Part of a small language model's weights.
Training: a variant of SOAP for these matrices, 98M tokens.
Each number is 500 + 25 x the weight over its row's rms, rounded and kept within 0 to 999. Layers, rows and columns count from 0. Numbers have three digits each. The size before them is the row's rms in percent of the matrix's.

# layer 4 attention output, 64x64, rms 0.0996, rows 0-63, columns 0-31
101:473525458499525488472508467485441448495514499468499541514514471492500526515478517481519511468490
114:478497480502490566465491491504472503451486489505520510519506513480520498513523488538485469531493
108:507527524494503501485497541514498487502490488468493511493480557515475498556560491492500515467496
110:529548448517473488515484501543504502509494509541473503441503480500509510516483535546497527498475
096:493449531540479488518484500503516487446504467501510542498489485513454490466452553487505479526506
097:509461477487528484511487543495465505514537480491514497466510471469495492491534514504460502487484
113:514469532490491510525470507498502488504448488493447507498500515522504543504548491498484488565482
102:508484463483532515491528504510489531544461518520515523505495527493538465510478573515444523507515
092:467558517505522474494538553505462555502512498464484465487465509464491483487501531535496540508491
095:528519505506480466462520472535504451463509504522524506497503493492529527529512529444484489532503
108:534551581517501493508511471497479481518527461488475540530524516497510497473503508474536486489495
092:492469504471479535522469499451492496481512529507511499503530493506495527510508542501505463490533
087:518488504522456510530503525523490485517509505485457495517490504545515501465534480516511544485477
092:503487481523492504473501479560455515485499482545507478501511498524514498514510462446482484481549
089:523493522527501494500469482498514536506492524497530462496505489486496515507501551542480496522455
103:534508513512547545484494477496503528502471479474492503508509530477497493506491514507481518484553
084:487501502511537497523476459450448529485461497505483514511513491497549514487510496487479517500498
120:536533549487471503472492469511508453476494529444528517488505516502523501461503489497470497506502
105:514482484514484481505493521500487489482505531530549523550471495525519529522520525530513462442470
101:446456488455514500518499485470474497511508495488510505506488459491516507478514501470516495503477
090:522490499544524484532523478538515520495526499523506462476505498482481535488556516541540484515488
084:455468528513462556510454511514468499555512477514505485484499491482533507532513497484514530459480
106:517484473520484522545478496529524503497520519528536502455500534487512487500448511495558522508507
085:550506537470462521529507507485482487484458520495454488514505480480518490497536538501494519456536
094:478555495497540521518487493555510544509506484486505496512525491531530528470499530516486496521473
110:472493510469500475460479463541485494534518530463483512509478506535471500458515536499469514523532
106:487486497466482480527485502493493483496541493529443508472454490510489518530472523510463453488468
111:536507476535518495498491540513552535538503526481474541482514483476523538494500514499561545510500
111:455491512451481525484517515513471535472486508518475509473467458490541474511480484528553484477528
093:541497474503431505497477551526476470518488492490476527501500477451489488505486465498451546489514
099:488497468468524536521558487513527463508480481538533512488520499488467514440554494531501464529510
097:494515502473504455458481520527488566535468468490515540489496473498489554487500501524503484479534
098:494499461476464542545521500461512497493493472439468470524509513509555509498455500484491450514488
106:496520554499525519513494521517482481443454517505502490478475473480463504539442529508506467512514
098:487538531501518489525522510509508477480504523528493478535476471522484519507526488500431554473498
112:504504469520493479517534469493487519516483492464507458513484501409484505547539532498491476491499
090:535445460482507532505468516519510514469490477533456548535486476492488540499508444486511523495506
101:493483497493552514526537488452506456499479489469535511491503464565525490545498498487501501501536
098:534520517487487470531561499541515528502483490522538489541522478489484517473490536477522509488494
107:539522519499515517478532495486501531523519485524492568511502422536488519522463510508510485501486
102:495511520474493512547431481505503476483503500463530525473515533466500489476493488546510496481523
096:442431493526485495520515539489474455470508459503521503546458472505549475480446506508507500542538
105:456521504452512465493501510512551495464485460503517478497517458467548517519493535485485472506508
084:460490498543440487503512506503533461498527491458464479493524480493473466493515446529536515521510
105:491491524519518480545495525528510512463507576509520520511484460504536471508494456458493497465461
109:477479510462530537502534487513491515505460523480514471472493504547491537512493482470513501510533
086:501492512547529492512511519485533506525478484523486480473520503494531538526489455560497495480492
106:519504463472517541470488486544480463475471504492480524440477493506514530502465494509510481527470
084:477520469514494474514452458490523566500488476477490487493482489498484511543499484471551525539503
098:538490533502540490459481471523503503519448508488484487475493487464498510455533485515513495460488
109:516539509536470504509449489480518522517446487517511507490495488490494485461504491476500491493477
107:538485451476497492508460516497491487467496478538508463489477466512485496469509532490489500492515
094:519481470514516478483489497468499559467496499508499513455497514511485512462478528535509501471512
110:526497502474535515466528512498492508501518508525465487548546518465489518471512507497512479483510
086:466493544459497496503488482473536498541489535513508513498491475472494516530518530496493527524519
102:517510479498515482481470461483489472499493517514489496529533498500517463533474479481557419502501
100:462483543498491470488492528504519556501541511519480534527506496498545508530472446460466501550529
097:449480460518456476517550518503493530481480530476511555503512508468431516542497499477536497519500
097:512496472496515449475482521498517441501459529505499466529533504548512503506487509536490520540463
112:479536488494509454547518444519533507500495511520469554494519522506509503491512474518503475456494
102:491563489491480460506512522472453538523529527475519411495491500464508520502510471495478479534493
092:463515504505500487470496586477488473511474524537496517515504524440488452466523525455528532478489
102:489495493476484507477500440527530552482525497510471493481523523515494464543512497494553522485482
086:513523525511479477491473517516493491462431562513498518526479500482537475512523518518499496462532